From a checkpoint of a small transformer trained on Wikipedia.
Training: a variant of SOAP for these matrices, 602M tokens, 4591 steps.
Each number is 50 + 15 x the weight over its row's rms, rounded and kept within 0 to 99. Layers, rows and columns count from 0. The size before them is the row's rms in percent of the matrix's.

# up: layer 2 MLP up, 896x224, rms 0.052, rows 890-895, columns 112-167
# down: layer 2 MLP down (transposed), 896x224, rms 0.0448, rows 890-895, columns 112-167
up890 110:32 52 39 39 71 24 57 50 90 39 39 67 42 44 66 61 62 94 76 56 62 59 61 31 63 55 56 35 32 44 23 28 51 50 38 52 76 24 47 30 33 36 63 37 45 66 48 30 42 71 42 47 47 28 84 52
down890 106:53 28 34 55 27 42 58 48 36 50 61 47 71 57 59 55 57 57 45 45 67 52 30 60 56 72 52 68 61 23 53 67 49 54 33 54 57 65 48 66 56 29 44 53 62 44 69 54 51 46 30 27 52 42 63 76
up891 111:71 33 52 58 46 59 44 74 48 45 49 30 71 43 68 25 45 74 59 28 55 42 77 56 65 38 34 55 37 50 52 52 54 41 51 60 49 51 50 51 41 56 74 74 37 56 37 52 50 56 45 46 78 45 61 58
down891 111:50 54 59 54 68 63 03 43 71 37 25 51 40 53 49 35 50 51 33 41 36 28 38 49 36 51 49 80 36 53 59 69 34 57 29 50 36 85 56 43 40 56 20 41 43 69 30 55 36 69 53 52 64 49 66 58
up892 102:56 68 22 48 54 51 40 74 44 61 64 34 32 58 42 49 30 41 68 30 72 58 59 69 53 59 58 59 67 53 60 42 71 44 31 34 55 43 42 63 14 41 34 58 72 51 30 75 28 36 23 41 52 23 48 32
down892 103:56 44 39 59 38 62 57 41 58 49 60 72 62 65 64 49 73 52 48 74 47 67 73 47 29 41 35 59 45 44 42 59 46 79 46 35 55 56 76 36 63 69 14 31 41 47 65 63 51 49 39 85 61 47 69 61
up893 096:19 65 58 75 28 25 63 33 43 46 68 34 55 58 72 36 51 38 71 73 48 60 51 52 33 66 27 46 32 27 52 47 47 41 56 53 58 49 62 62 30 85 28 59 41 52 65 28 37 19 59 38 35 50 56 39
down893 110:63 88 63 43 56 56 71 47 59 71 46 57 55 56 36 44 41 40 35 58 47 98 26 49 51 39 41 35 56 38 33 74 35 49 49 42 57 23 61 62 40 87 50 53 46 50 61 32 46 37 69 67 27 57 41 44
up894 103:27 49 64 38 44 33 49 37 40 50 52 41 54 35 50 63 31 63 76 27 43 29 26 63 55 66 41 48 59 28 33 35 67 32 70 49 41 37 34 45 52 96 71 58 68 42 37 21 26 49 55 55 46 48 38 36
down894 099:35 37 60 57 43 39 57 63 25 34 58 37 32 71 37 57 60 80 58 41 53 58 72 56 84 54 30 69 57 28 65 62 50 75 68 41 21 51 44 38 69 39 69 29 57 56 38 49 63 50 32 22 40 52 41 49
up895 099:56 33 42 17 63 59 26 33 65 23 38 30 36 40 42 30 52 27 53 46 55 35 78 52 70 44 77 35 57 44 50 59 34 46 78 55 50 53 59 52 51 43 52 44 36 27 52 42 37 41 34 58 20 28 59 89
down895 105:47 83 61 58 49 69 33 23 44 52 26 18 70 51 67 69 79 71 67 59 25 57 46 49 39 41 40 66 64 49 52 37 46 62 44 59 65 41 41 67 58 48 43 41 59 62 54 33 56 58 70 72 62 59 60 37